Each number is 500 + 25 x the weight over its row's rms, rounded and kept within 0 to 999. Layers, rows and columns count from 0. Numbers have three digits each. The size before them is the row's rms in percent of the matrix's.

# layer 8 MLP up, 3072x768, rms 0.0674, rows 2025-2061, columns 256-383
103:483530510485479545517502462458525488480473536480475473513487494515576511487510470473531439505523508474521514549500478476508542488521516475497523519522506455479496502504527523508480495479488480504498495514485472516476505483501484494478487496500537475503517478488457487493480511562526479477522518496527488478543541475500484520488482486513492453511517480527486479513520565452486488501474
105:511493455507457526479449469460494485489488495478505507471479487468489482508519531468518500524514508549501502431449507497545506484523508498469469506540508494485509483483487517519529479466490479473542490521502537506531480553517522500520548496475483477510516547496493482492497525497507519502503537502475521479483521518472525533565467482513483469488491486494496492473454476468499527531442
097:512506485449470490477504466512530490515527457500482486502475475475501471483566560518544531508523515459503530471530428534548511511522531538512495503469490556480450528518533521517461489495496517460506468527462527474523496504491441507475501476503519493533548494475506487502491507469481538479517476466505483498455516512500499543494461508510499533512508469479472521526453448459527515486529
099:522468512501487543549526536525490497517507445500525515529512468524515474526541483502529498491468451505504508511534495526514497523490510475511483537522535498478486505504521490534515561479522487510515515474508526542512499534522486497485517487510522485508525520498531481537483501496472548498535523478485541510479501453497465494536557496481502519507512464451507457439479488489496493496522
102:449487507472495488543496505509485495544510517522500478514498463503439485509444507458547469529464515526474522504522470505510475459493501512430476477534547510485556534543506488547530497482501456499496503440527490522537488480529485542478519523558533522501464512505509519498535493490528498517496481526506474503500533489515514482494503507507503479496469464490471524474490491458520517531491
091:504475484482487469502520515488490482466515478511506518499495495498540566456479501473481502542496456509495489491522530522508501514468466514480479494510465503486538494555507459498491441491510505500488501502489498518492499495504505524460460512520515540485471500546475520468548459479441504506492481491530497512487520503473486483531514458465474522475510480538524502479521502476546482509513
121:564501469482508486517531523515460495519517491518469564498552509467520483518498472452524491490471484468462522469526507529492500521508533463490485445515531450492521501522491520483496534501464516506493512433511510497493443512495469470517525512521491461446517492467491537480531523486519482499541491518511453531463451504523477493484470535494499499477529500505508487492528488493520498501519
100:481486547487521516508530500503503494557521499459508476505506518492488478532518520507495538507523521515535513477455514516515501505506499513447564479542483537514547488512532469512562504519512506495444517488497457515496512468512552500482458504487519557521511546534495513493459499523551491514529494515488541533498536492510503527515476524494538457506515507485497527488522464493499524492486
100:520476528497499551517490474485468512524506470534492525505542531501537496522470534467467525499534477500463519449478498505470523491497532505513511514502507466519528488523512472546468518489478507558498470468466524490505533558520522531448489515514481521508457487479463475476505522531522499510478499531509488472490507530516469522518479514472534535509495516473533499515494524479510470479519
101:491507501480502478525496531455539498484519518491508520494573455507483491543494478511553522527526471522516519510548512476490531482548515507530503496497535532484504536466493500480528486487542513503540522469522465484495494527471513546533530500502494524519503516503545483514489496501522512464533514477522455486501479535482484493477489522507511517537486538508530459512498500473519518524512
099:472439456510472518497444475493537492490500524449520514539484491521487449470465498494490473513499480528489521511506531529475466507511512450523509492514509487535498491519532558540499527508498485531476492464543450524493540524482477540479475532517496512492480488477486503480517519539524515519459504513540497409522519508479510523508549487451520547470512500537507509497538485528513481488481
103:541524486499486512521429502475484523497446497485512512489526505518510481503544486477489499478501496535534491536489517532486442511542486479484489491525523491499498505481508502447497450495501514499504515487495499502542502518539505489466462502534486480490526501548511544489475523491491514528500506551457534481535513477459531472495507530498481501497509517509508499496455470527492522511499
101:506461510476532498502488494565534470525498491504483477505495508512551496537460483509489486463499500522499512529497499526528479494559486539490496537495533476512499495561547501511497496528491494523527514491502543485487429484506544473458478440504487504459502532519454523497483508518551465503469510467534492472491517518502516489522492510503501473471491514520520490503516472536507480492556
103:523501506509518501466509503547512482516505449490495466487490509490487481533518489537461492496525521478489550506506472540537513499521503502493557501520479475473491478482540479512505512501474506521480521447489501507528496516509532538497519486525484507506482486479511500494494533450457513541494450510475497500552499497498502493446515483476526533496504476463480488452469525484514479512455
110:520507488515495527483526518451527504474535514477528492463526488531521511510510492519479489509533496487488538521477440470528475490481507496525510505456551511549491468506516491497460490484482496493499476526476495486498526516490541499490468543531509503475561483524492502481489489500498470516519481511490464444499564509446502471495468525464499514494524530552524487530506504484455537493473
099:510488468542471522498502493487485487497509481504501501498500558524510500471503528474518514486524493500509513490519512502508511481473492479494498532505492515497495498492474478512522542517439507518476513535519537497532484455476541444457498508494483519496506530536533527473516484533550511458508532519521479483509466461515500491445469471563473534532513481497521470491525504505489560481473
092:535486496492518470467468456505531508511491543511499501471490496506500512538467504504515471530503517503513501490460558503477511443490472491552480507502499497531508449492496509536527534474490466528487500509539481478494497490483505456508474507477497478502490499484511514529484505492485494495467442507469498524531524497522498490534455501508514481524468499491502480441490516500529485512520
103:473483481541504499464509506466493513493512510481504505536507502523507486533485502518520575567518533498489524502474517485546503512509540466490461509573485511502494507502508505437470519501517489466501454500502496429504538517507460502522497510532525516558520521470494507497516514530571492520506471488481459503492534517487455497510501478486501498456500517471524495503516483475474491490506
102:485506488517479519467501459479458502492462463511518489525500486439470489532492488541473511501498498490503485502468515504558529491470513480437526495506497507508462503469522446545486491485512470500504502493498483520430460503516477487508486477482494498520512501483471485507540439483420481474512515528538516472498508536494535465479442500516467481500466509487446473471493515503545489551488
098:432510555500479520485518485489489489450472488527530515508468476473540485476545492506522456461489465477504509545487498431523505488486506511497468517493531502514530496516510534483445529503499464459524494523478470485488497511462494460488490486496507487520504497522494488510482542491467498465468474488482509496491527459506499513499487511501513532486479477519496513542523479520468526472499
095:483524530471534489508542519474520489491502478522544560523476502486481489459489505494480509478501495482479501497525510487488464486514486475480517450545528513524539484478523531542484504504506517499493495552502513539515502484475467508499563521494505509493501495484480493471518486493497504524508500504487520505540448511502464513486477486494498467500452519504539486440496480510504485505518
099:507548500522496464481494496498481500483504532444496510491465495494525508504474476517486505465479515466486532503495511482491501507455492525491490495493528501536534512504543477482528535488532438450504502459471517496506501514482484537493491501467513555507478488470467530514477474418494520509499550460489471488502485468510508473504506517558516524485488512477507484469509458500500477512563
100:508478466494533541481499468488481530519505500506494492508485549523537521507525507530503510507499458518472484501467470493494489502505530492498493481458510511469562518504484478520528531503501497508478512523528494502485532505515506477569514485541523465481516513522486489507508469511462478495476456500498454492515524545500484507524511496504470504506451483505492497515469510473464505480500
100:491476495493481501517514492505503479493488492483459511536489516470487502488528484482499475524472509540506539519520508493517510511492498493492451524504475495517516511520538489532478515487486504480533516467508489451496467464494514501446485495483519503501438547488498537513486504500481507483459535497506532520514536503547529469494521497491431528514478480456512529481488508491517525512483
107:528508515508564473544447477471529511503516546554522462504525484489495491525492499458517512514488525517465500500547499471511493527525511528464440493537501483476447519500478466455514507518502486455463508486484504520461536492480509499494520440499468511466471530481516511513496521504457467485505497511520490495538525485508531470481495437521484512496522491516494528524498468454502510515489
101:452496501521525484574536483460496509482533510496517524525501499484477481513513492490529495491477501519516524472476536428538486480479496498516517508516501502476498514515490479520512509502521473530535476496502508518483474494519525543559453488450464532506538466539525509502536520495527537512498482487543506492489484466523554448502506499481505484480508476526509473509522493518531533447498
099:474497510507471500490504502540475490565522532485490485496483538498536541517511492554527500463520532482472509505509537533519463478483489496519490507487441475446524432508441514499504510520465476493517445472497521474503503532572497505490535474503493486482490514487518500500510494485510553487488478501506485497515512518517540476532523527501522518464467468515452498460496498500488493461540
099:457498519520468458487492522498534502449485517510519477499467534502461536529517476499489523497506547483470504514510536563526497502488488495486459488528501530546478451506527512517481486485502498518494479497538541498509538485489506527520486493512498515474477509509509476486476491484447471489530504541489470510503560472487514508516481479502522547503479485482466485504530516507489521518525
107:522452511550484496483480491464536477493485519502507512495526510498540460526495489493486550478514513503558527510450503492517515510530479453491528468520503505465466525465497492479495552499514509501494549500545473553544493525496502488514462497512502522503510506538471506523481538556552518530499523511513529517494506494513519491517485468537524568484505534486524486499531512486508541513513
104:521475497513495484488538523468491520478464508477524511540508495498502465492516486463485508573508513489509494478494493463463482487487509475500475507480486548463499504498490428475517466511493528440532521494479471505497518483484464499533538501486569536525498464487509534500464500468490473490506505502535448498508501468508455505489501453542537482500501551535547508504564510561494481483516
103:439493496497561506477518498525518458468506495512516515489525506513474500514479492526505512496480485451491505480519440496510483471514499509463495488508487529532507491499480436496503445517502523525514508497534425490499528496515527544466471475552488478488460492504496513513520497488502498488533463513526496497471501510509485470468539486527483498513539486529503489532467512443519523527467
101:508505480511534520464521470470471485434519517487525482510516474491456463513503518503459539501473480498523506490513509459497457491452470501499489499503466523462533510498478544512496488521511512534478505526494500486497481494535533508471489467485457512491496485500506506521523530488531526490506494510538508525506516519468510481477498482495487507480550502510472482473499510529488496477499
103:502503465532495519489476546486506516491502499559483482558489457476489504516516504480516476528516514494491461497488531520447494503468491501478487464489465475464499464527509499461475461508546488475500511471492495472492538482422534475550519531521458495492494491456501497500460508504511549543512536469516507525513512447490508513511530549517496511496501510482472492482486475480473526474507
108:488476444500480493483488482552504492486518503487468485503520483519518496476467507552509509501462442517513443505509468508477537508474536510500527546512488537494525528493512534536485496516466519514496482505505473473483503515496499519554482470493453504502451506548505484509495529478514549502447531516505527486486510523498511551507487492500511515521535448514497510471513504463492446445541
103:520469523518504497512476495509504523516463468487453527501505482510512529531541521467508505501454490480533513449523541488515492502524472530521463477526521487509514478489476521512543519504509475486474504495442558500486529503491512533586528460482492560492478543521475500521547494531467503477470508498538523478552464510506547487469491535514507506502512526555483522491477477545532512511511
099:510523481455512499477538486472487511501473482489501512547498498472520513483488459489515503522504452470486513519501479512556472473507511486495558524517482460505498497503506506564515521527509517473511545499445534470482463546452500457516448508476473497542551480512467470515459492504511492487520463483505499461488503524515498445471528455519499488501506537501499474504482495564492523506493
099:469496472516500514503501503477457500514513517476493519532482495496536504522458518509525539482523505527515490514489490514514492518514526495544511493445500495464525506506491511503493537489514511479514505495517469544519524496493496506490453526482539530525516505479464488481497502504492487540462506513451443533492506471537504481498456484493482517507521469479477487507526454497505483520490
# layer 8 MLP down (transposed), 3072x768, rms 0.0649, rows 2025-2060, columns 256-383
104:494537494491534521499511483493490517476499505476508473526512520508484493471489485533503558531487482517530517505473498435499504517517462442487484501523498507580496507499488537498463488521534510508568494502516516478510506480514507475441499557464492501505530520533494513525484520489505477487518502490472495520483539460483513467545495507524505505466483528540497503548488480513499541478486
103:489485468471503511485499520482500506479508464504510507489528506489504484530518463457422478500513491497516513539471475475503533475537518531541516498530524503480423489538524511498480505491519510510506520539487506548481512478511480495567501527518491516535523462502518484433486495558505471504447507476495520483564526543523524475527533510566458531460505501510492511487534466502520527502441
101:466511497523521508502488486511511488541479488488474493498503460537481481519480451495476542511467486504527530505495481516463511489506506508513435511482509502440498465491510489522489485487478463445490491495463473525458503464510497478523527463514499516511535518478475506471503482485501484499514473486473543521518498491547465534538490526534422494507526551474526458484482445518471506524482
099:497510481473510479504541491517506496460452462478527499487515469577506489466491478490496479488466467474500551497475467527468477454474493462494493530537477479534525524484493459464510554505481508512529451523515536471538487478472492519526466490530492479508529504490559478514501497463494494482476503501570532485488525488483509481512524495481512512511468484518481449480475496513485483514509
101:504488479483482532497478470527525467490509465486506507492517458468483507463516509472509485515514495536509491558502496508522530539527494508468453493484529491534532519492500496494541473512475491444552487511501494549484488503487504497503509467459519473509529502486482503524503499482484503522511488507519519453503495474524480488503463516460509517492554497550501474518481535516531517474474
092:513505490469532487472513490493506516464457476493499463528508487538542471505523496520481521508513526544531502520532504488491486493483529481476496500429499508473490484475494478489496542500546535505479513515481533477538493471525486467481520478482533512490523524472489503506478481472517479495535536488470479536510537491533483495508501520507509488499504518486470488466467517523501488491520
109:464560472529475514525517480524475475496496489442438513518505514532533566493541498495515497523536504466496510533495490520469547499511487493511478431530486477515483506478519507522508495452517462478499524484489551500485536458516522515531511522480490492498486513479526494498512496501461532476489500520513485498471463559507475495463532500507472462476473522519506505475462470480486492525510
100:473490541483502511476480511477510497494512511534502479539515485498459498500535497499498506487509495512463495533546494520478513538529471469509544506532463472552472496471503536477475495494588474510563492539507459458498478469507510470505455501480489518521455493506494493503471480464473499494444469516516511458463507495474509506519496540484503518517484492511518538454499477519488458477518
103:495505522516502484504492517487493471488541514530484507477498521521508461466475459472532504548527537527531522510520495479528500451491513474496499482513518484480459500512493521546460506543502459513523505480469508495521500528509559509514481498530510500524490432519459518510465468543513520522463487502464476482547511514469483490509501482508510502488516503501464523481449441488498477487488
101:509542506534506454482506509495488502500466514498531476516492509442549520512522482547481501438455515531448511464528461495508524467521530507470503466496514565486462546463492501483467501512517481524496505501521500473489491495528508544526517501464555476488509462534460498465495539529543503481518531489540481479500450460496432481486531497554469489490492477521486484500515521482518483515489
098:504481507474491547501524430544500491505513506488480494496489470508463474452455514522464523511499469542508487507515536539488470540513476523473490485530513491469504502510496540455482556496507514468522491491503493525473489498483498482432507546506546465498490499526496539485482515512485510465502498506541467496530454514499516481491510476528530496512517464504499472470473487521514512537526
098:473513508498508513491499446513501512508519492488536483512507524501488483482513491546521495453527478561482506500466533518486504508496491512520529514478486480481490513471524529529486508473542504450458500523507486498487479527507506526497500499484457494553480448509483510486476517511497514522500485511496522557514493494507496520478492494524502544542537503479508516498550467485484532496474
100:498505521488464489484492535469519482494515476527482506510516476470474512496526537472461524463502468531527502515475471453470499516534494481514525476452501462518550487482484500498522489469518513507489475522515493533468500479535515477499485500490536507533503513450485496462493562510499432532481498499516537524497501502521490463488518495489478464517500543504499491494463496498480491488498
101:506512505490524510476472481516521491531518479521518490479512507487485480475518486526494497478504498485475493516514518469505498526490511501467500477516500502494506527502519507511512499515469517527507495471516541457487517481512517541535466502564478495495596483441467500510516496488502538504483483505511505509492507466498505538464574521495516522482506489520488531537480479493557527506519
102:458462476502474521464498539505506497532489504525435493507496488530482475474461552511500491505528509532491471514506491523481473483505496466508487482525523514514487534555502431511494510488527515508587504501471489486473523520522507478458509538542512484497533540484521498487500477498474494551494510468488497502520488515517543501475475446509454445493490488558488484477431523514497492548464
096:530497531495496515513504509495470531514486453481516549487516510512514505493497492534507492485480531516464514545537532487485476518462532470528524471511506465499488489479503520476482462516461488509466442488545498480498523528492502515492510503505539489533544472472494487494525510461521514539497504471548469457495473496480528495504507504499455567528467524523504503514462504541478481497506
092:494453490484517506483497496527505493509511466541526517475493536493488524493530504456515523491540496460462497492515503505477557475488493549506493491486502504533546462489463483471462508486493536515511516517469500474517469485488506503498471479519512526507512498484517486533462473522541500485473508473504505502489499465451470451465501481488495474472483461496434523520506477505488517494461
102:491530500513480487507464516540458480500506513511527503505477508510536509543474523523481531545503526462483519526512480518479488449499553496469496508486471494515513467523517535493504536521563509522479496458537491535532497495496446518518514505493465483535535502506479532484518464501530516508505473474480512464512436514493500514517503506524511488503447507461489499528484494529504494499515
099:546550507495474465519510429509501484488453483498496498499531518498504534501484531516509449528510500451503512487490493510527489509457487511508495527515514470504542528506484492505546477498549481543534509505489508497512478554521500481493489494491520504503511527521495527497516521541487499512523489481504499489496527518511525550494498502465465459550523510409481549477496518545507513523484
100:514500476509509549522467543522514442478505507501548537505543527497494456534516511509459483541464536496439537517499530498472484566472522493499495486465469510517478473511465487505488488484491483536506466537524516500508523477510513482516508488518498504479481495515481502491503465531489510498502512520469512483511506476547504508539494472485537496493560532511467484472489520476558500507505
096:505522487481496533485514482505500472506495458504495510405500502461520492449493535493516463499472473544549510517527505488485505524477508510480501501504508481489510483446504506497530474523540487494549498489529512532517477488565481469474493493481466445503501479481482522495503533510469470476474470506484508502517473500489513518503490509537490525477494451537483517472496569536531500513501
097:521528452441494529526509534537512516484485518480502516528508517537520494532468513493534510496475502493481430519481490540514497487521484483474472500481491518488493450520476471463516537495510477489481493537481535546519519541497531509513480516483503487473555485482484503495530526489514491508480490500484497482481582475511493498474513497472478492522486467489522472530505491500495518524488
101:500526516499484484530512486538509486494534485535548499478463492528483539526504514518516502516543497514510510473498490485491468521494508476501486490501527511452536492508488536522442491502510514472497487479486488508536535528494462443538475510506476489552476512532458499499501488520498504490469466490534522447504419473485490507500483503494466451522483553522481503501516513498446501487521
101:497482497476513508489522508521463466496546507456480442502493474495466477444521458508516502493486511504522501515476496527491475519493422503508457496513441510538502483455538518507447526522489496475540482465495497502486468429476539468493501471545549453562538507480495519511496540533503504493501523499479506493520533485483477484496499497491482522482489463475502504479502490428475521533482
105:470487490489488501485485529506479514507476495510477487497523518484477478457452464459506486506515516467492558484518493500486489514467512495475502497498470521491491485460470506473502530481511454507491523512491484531470534519528539502480489511487518520501446491509497504524500528526488547536545533484501495472484527511465468533507492497506520489511468505463486490521519499502501470493479
100:475495548514510516510512494455511523470515489549488522555537478533526503497483490497548493497520476493473500515535447503473520538488432503501493506448527513532491492483525494517498511506537488545499479521513517483484513511525520503463502489476499498509524511494553487502488507484496491495509531501518496482480539464477486457517508471466518438498517532519458446526500519528512509460518
101:470522483549481494556474502490497530526498500484511504487556534446510527501473485510519481523560539532456523492466515504507474507504466515496460491481520477509474484522482490508482486499491508519503473473476520446501541499499484527491487505505471514512462489536556478513483464485491501525523527489514495501512475543475508537504517541517502511527496511522489462491483507519495516539488
101:481482494507492492491496518528436486509447509524502476546467518559478512515503484451528466492491575497488525482479506527485493487520480513483501486487515474504514463501490486499499520493516526466527525503512498473486498508469484517490515505491522492547498507482507476513520505493509484498502444517544493518474482465496508462533478502498502543488483520492468523484497495515535526463526
105:488478486535512510470487567491526465460503463480506507458496503494491484464504489496480504478479501520473519513505477512511502513515451519513480537506491498521505502471523524506577517468514500511465515463549531514501491530448497460533493490499515468476479534525473482493489517460504509473463509491548523501471491481502506493542545482483490461510510471517505482505525483527474504509503
103:487512493461477527543495521511488512516528477519546457553488506506530488483466478482517518445489512498513502498442479534505544509490501487557489509461490558545488544531514478525518482514548558507504517514492516493483533522442498458515496506481549469498507475498508491482483528472479477527541504475498505530485513442499506483536494456470506507517489502525502507506570482508521484489483
101:466498506521500518467476504528506442510481443469483446484457490536532487532521515558494473546448459481526489539523531506487546529510509486507491508559490514525507456545511478482506469545462451504507543519479512516467452508484504516499503484472467472493547495556496527486519570511520494463536515484497508520506511499475494537492544484504467489509480463504504561534513498510515499540493
102:458508486484493510504501539467495451495527482513552438488522481499489492481484478557548547490506518535515494498526463484507455485512462484505525517518520479513485485517466511513493505478534480537523501526442498512463490507504501465502475490425479495539465515533480484528471523513501520525525520465486567508514470462507482531485499514494481512498480480532529514505477531468484482497460
099:501490558518502477461553491527506543523493507482458508485507540491479532506468481496499506526538497439500496463505504475466520483532525510454475565502476483527537490500491506482484480514467445535455502512536480504491509507471491515503518508477475492498493520482489470521480486447464504480446519489525506458524490520495478501542531505530521476477532505484504517519509485517532485453485
105:445511518511550518480496530480497491503523474499476493525468506501524518523513499498477521520476542480486548487508514505528524539483480546546510497503484501524519493497501497520503494491484517513521508498515455525502495509526514506510482557509525502528473498482530510511495498492539506487524498527505527495527495485466538485484491481535529533512521498525504469519533465531522475495493
102:514498538532470524472498493526472473485472475502538479518539500463484550515476481520492497481503490455496506524503560469542489504495494462474480472518493531532466553522511459530526488502581488517506480508504486502471539512501507478531527509473494550531454543522491472521519541490489506516511505481492506469514492504518522513483522477511488515478513497521482479496494486479479493475530
099:507486472481496520491492507495475481469523519525543468554481528539496546520489547509504516478464497477503468505490522528514495485485464471507547490494512483516509541496518494518502530539530463490485483451496539482497500494475470484509485497534513517472486476499471529513507480515537497434484495527479485494488502509482522526541515474492473487501514506495542457558472508553473529450567
# layer 8 MLP gate, 3072x768, rms 0.0653, rows 2026-2061, columns 256-383
103:562474522504503478494508498464516514456481508517515484543513498492496504525480519464512482483494492503503500506486510541463469458513524452538534518484489460533491498477493497498493538476516522471483504487518537503506420501493490530513489509516517486511455481495519499502492482539473538496555496516525503506542469505475459552459487539526494509525507492510508497511538538514528548489461
097:507510530507496527499460489495520557495463505464483548549500538520492483530482487523511502528485541517500513476514484508508479489521517518452492575452454516525525457494559448463534482497513463477499509495491455514496468505533497505516463491496489554484476501500496507481516520470512504514524500532494508520512534481542484464501468464472537487499511556473503507492516531509522475530484
096:466560505491508514478491498546477487461470507501513489428504503483460491506475523482529515493521487465549455463487487504529547529530499497546523458502534518514479518506507484511555467446494482528528469532495509460477494531504500503513478527461474515510513504491508518584510515498476536465492486548526502457471508472511517496541491474501489490491456476515549520480528505502498499475553
102:497549535472519490504485473487519527497526469491503534529500522515494500529493460464506520495517502462517530456517486517517508488521480473534510539504490509560479507492483524492476470531530504475525508526519418527527501452511491468492490505484476519504506474513466499507503498515522480511512479501498545499474486494524525493535523530521526461490495524518492510491540497524448515507516
092:491508533477546475484485475483505448494479519521504494485530510509548507533447469497469475467517528497541501498488511505519483566533523496536504513477524492493494457520450484490508487475510483481453541495503508517524507528501511511518500520456467484460523481517512518541464515516489464513460506512510498507521497523511535491495459510501484486487521501514474524538500519505509476483508
115:481545524503497471506492496523481466515526538512519506517505510516515495519484531482466481514531474515503497493466489504496529513471465518503517468484500460492493532485526493515537489475492506472481506531511502494522457495485549526495492479495529523504518524429527527516532492511495511467471477517483485528483506509543472527481501483499476514482495513482491517503490490521513454520527
100:505515460507538525498483455501506498539509555488468497496467513467507467550538496521487474501472511497493518503470510485522515514439514539424493493520486508501509492508488443492485506501499512514481535510491473475495474497525500521463500527475504508447511469515492481472463520523492508502526552541488489483534475511545525489475483520525523439458491462465524465470489498544477497544559
104:533566506510501479472518498487475542450502518490496484537518495509511446555489465488493526523509489511497549456531521534479486517511514500485471502475502496492500490494540499474461524512466504473533505491558502493511484502502514509539495458514497469532556508489523537527509523500518486492485449506467506500505472495533479505484476525506493482499520506480482518462474509476503490501476
100:514488481520505526478490517506524489491498533512507508481512524491494464477483510518486492535506491477520488480526535494496486509481510478489475492553532554515528530511508498472560515491518484488522497481427545529500457555475555501516500501496496429489492494516530494573509500564491535515540513520499530514496479481483506492498515452532550512503514575496491468470506524517482486496502
103:539446524487503530461478487510520501485504451480514505533437483514496510505452534529488491542497480514521483540486540484520484491478523512520523518500497524502477510489476543510502523476466499475495512470531464538477499463502499475484485505495509498525476494498496548506532502479501495472483509511525481506498533527473496481535494451538499527545506508532496532494472509533515494507447
100:493514527487491472516484528474499508506488519508544474529494480444536468539488502486507502524476502504477486474496525480528480535502530497516474528534494479526570516497533524497481490480542477497511509492497472491456479472497516449526505466512481460522481530480457500510497493492542505466505520533529460506465510530528492456520496503494538508528508491512489492505537524504485570475477
104:467467519487494503524531539492482535514505535486507501507516520474529456475479485478494507476519465506530505520487466450484473471473472541508492463510486513506494475476483504461578475469554557483503501515522508537473519481520492496512500519483482494515519501429466498500528499515497495513486492530497535503512504491479466543491490507457501456505510458463479508468495531508451488490501
101:512486501501508445509526489474498496475547547487467524508502464484534485464433508516545476458514512492541488486525512503478521495451494522503531512536562478497505500533509476504483525465506519547524527509510527500485535479524498472487511539500532494458517532505522534485461503506542490513502530488470456461496475491486520484529482509493505478482527497516527469496485483562506420483522
107:527515493470491517466490470550531471515479468498499467516532494500519537506515512507489456502463463532464527504487534474512492470493486486489498473463531470519484489547541461496492493489451483459518481504476481506463488444493529494532493518560520480505519484495521483482536528454484483492482475490500530457480473538491474505554501489515472495484523529521505518480516519465488493493490
096:501523510507534501498504463518467530490480526526509465530530500506478514487555496527532509507475513492515504474512517490473503519500499516496501511536473505502508543467514478446499511496480476502509495542554492506478520474494501508506489486495515519487546522463560453489511534454469546475544515453519533538474533528442542479495501488470519536472487548469522517522447506475512476477527
093:492478522516500492484479510516492550492548525532477449506535494487474497481504480501473509508475506503512517466504451467527499508488502493527498500432511504499536473474505483505465521467521519531521474536468541447478455522468496463484439490533493509505498486476480511491509449526500507495499495470498584566466479521489524485498476507514474503464493537476496531499543526517499497476510
108:513528527475481520516475504487510517524503530468478488502460479501485542507478469492497478528477526512499485491506491494471511488504501515473498515500451504517466528524519498527482519507510524551501537509497511531467497464475517520527479493477492468451506529526490536465481438472554527433488508484517508477479522495499477533500449458494502498494528523457468453489513453479506489501490
101:502462489478468497504485519510497512472505513482504485521484482481532469504494494476513521513499480463500525503483522498471498524509518519473506503430483492512495507471472526455524461504498536533540485489475502504485531506545485523517516514539469478503547517495480505496518466513515506518477518502517547493500500538498559474462484540499455509505456484460492520508506469554517493552488
099:524503497446470510472523508507512520507557558527462499511541475509506571514506490495498489508512512536463530454522477482496496501510505514580510488532474477527465464529484524479494485488486486523503466497512487497505492473502534499555506498507498490511494486522412515505480439514455519504495508550476510520498488469499475507455526492517490474519500489490489491509517509488486453554453
096:507481486475504515481522471546477449474471480504455526496495509503488506516544482519529523496498469531486485465465487492467487509516479518477521510513498510478526483459497483510453462467480528485531488448510516498500497499501492479561546547473508489489536515523523534446500432507512528475531490503523464480470543500524492509466516494486527506510524499512516508494498473457521505519529
097:483551491508491540455534518491459489512456494513528511486510542459498486524480492511508522489511505462485492507474541517479532494527497499468567525490454496532504477511502496523521513481509527493500498516471517493543561492508520464518522535492504474499473516494513516494520481512522484499524491477512473515521523498513526540494497511477478491522485503523523533492488513501477505496516
104:495501513440503486545497496521524494510551541512521524491558464482472500543485460530498523516496522512485476466502503489504525474473500467463471518563436529506498466494504500475509451521487489459490563503484483490520534475523511526449528494475480461474537488492543512502479488503457480504464476493530513501466537467527507518494524460475510528495536512490525532489467518530521516491476
100:478503507495542528530487526526496440485539509467479523501552494507546514492499490453501529491480489522486508503513495465527519504473446535491496499482494490529554471495514476527468518507521476499493477522446499532518521469495537470515543474520523461519514502479491490451522492526511490504532524512513488486470498502538507490511483424488475498499534492436479459461515537486547495466483
107:496488514480513506502529513495550538503495492514510503488537526491489499483539540477511478486464558512491500498474501493510514469472447516486496527458498494489462523492542486539494489496476468519515497497476531480551473498562509450508478517499529470498502445503510491478512508503517496507482531499446436522514479512501467455467472523499471482470513534483500515505496502511504512501491
101:497547500465473482483552494507504539473507504501491515519492505416482538541441457466511517505517489463530487442523485446515481480527499531480485551437535498452518493468498513483513490510515507511511506505488450492505490476510514455502489460503523460566501484488544535513531544445494473504519486501473463485488461478498473559503492535495469509498493534450465489493456493502519469510478
100:486445534523485503484512497495513545466488533535499494496452505536499463466522524457507490506512481518494507522460491493528547507516510480522483467447523515505478486484491464502532490560502533514508474455474493495517507480500496515471495503512451465542544537486519500479496483517492510508566498540480452546513472481513460534475492488497477518506493456509490499495520515517484484504523
103:480509473507475492469485535537470496511456511535468541528509518495497501527519513495496513487489501488472498520481457552577478508504499489462496499468516525471482518506511504491526521477526509520513458479500520525504471549515486527530484565473476503522474489484508511484482484540447493483518470485509493518504528477489525511499504493488498501494487494462504543511531479495521523488496
103:508477526461485495525492509478476494482500464485518467456451498535505500470495533520525538517504479483535480527521482543485526502495455510513523503502540470510529498534523546538535451486531494554492475543505522522503550494475513520522452502510488511432521542485501499533476516478476501471524507486470522465548459487532513497540482505529497513501521525399490494489508495563499487525518
109:450530513518517501473519490482510491477460493504472494445498510506494522517478522480483451527496544479507477494473523504503497487502513458469508510520532550484539469512521488496490543491491480530481528524492515467479497496495513501527508532465476521513522439480454519524503505496481445522556490521541514480508518512527519491517515524496556484476497436559484478507486504520476487527489
103:494498486530519503507513517486508549476477518498532512505499480469522505524520554514516464480492502482474499497464515512535499515494518524497497525489489515538469484471515499515504500520514508523550492506509516514483541471503486502531502492505499486496486515475531538508523524461513505480474487487482527475551547468484520496531485506535523460500486467491477482506501507485501475503480
101:534497484498539496451516486504511487492498499535499493507504458515495495502504519468522495538436485499524471484492488509476471455493476500504519483505485488458471546507489500530486505521516538535522493513487466509496496471489483478490537509516496520522489504481475477557508473534516508465524468483544517542510512494547459502502526495515531474502480513521514486471480505536515511519513
100:473509486499468483546477505509438465505490510513521534486503518477506475515540520519509521515496474537497464475509513486540501483458497467542518511495508537512462564475471496510544537485545508526509501496537517522506453487474472493527524458473519481515505493440471500484514457504537469517520543502530474517500535495455532470482520483500472504437513466493536506498520548462483490492506
103:508521540501519467466534513491500505486486517483482501523478499510468489514434466512492492528464489490541474490474473510479501457483459506510475499509480513508495518488535433514492500472489507503499480548485476471481500524505461524520515511541496443471479480503474515503487500513482519498477500513457522482504511501521488501512523473449505504493490476459486493500547556449532487450501
103:555506472511485493517476433500475482476510495495519473462488501482516503510526442478492570515472479497456492485481496519495488496472472465453501545479500449527535483512539466519532485470513486476470485525510512498511460476475485489548475532504508518508509512521492507471513513537462543495507522501470532517470499526526504522510464490481493551500544491498508459444489495521505504530515
102:551513528461488459499503496514534482503487515480528492558487496486512450533486477530519506480494512514495526464476489521485476490503503475526522495545483483509457479529459501518518512493469485526510527463528482514499490452519496485493504521487460484502482510487534524493509471504519471479506511491513538523522510489512506470484533486480484437482493537516513513509503569483504507538531
102:471535487516549510489499493495472495458452498473483461520519530476482470509483528508507499528540530507513440532511517473491482490481484549498509513562507490524470499474515512525458522497483492489478528432546492463491482507525518524507523477503515533473510522508507499495525500473495490511482484485516499497501458523542554485493480464465528479477532500450539547475498484536500517490443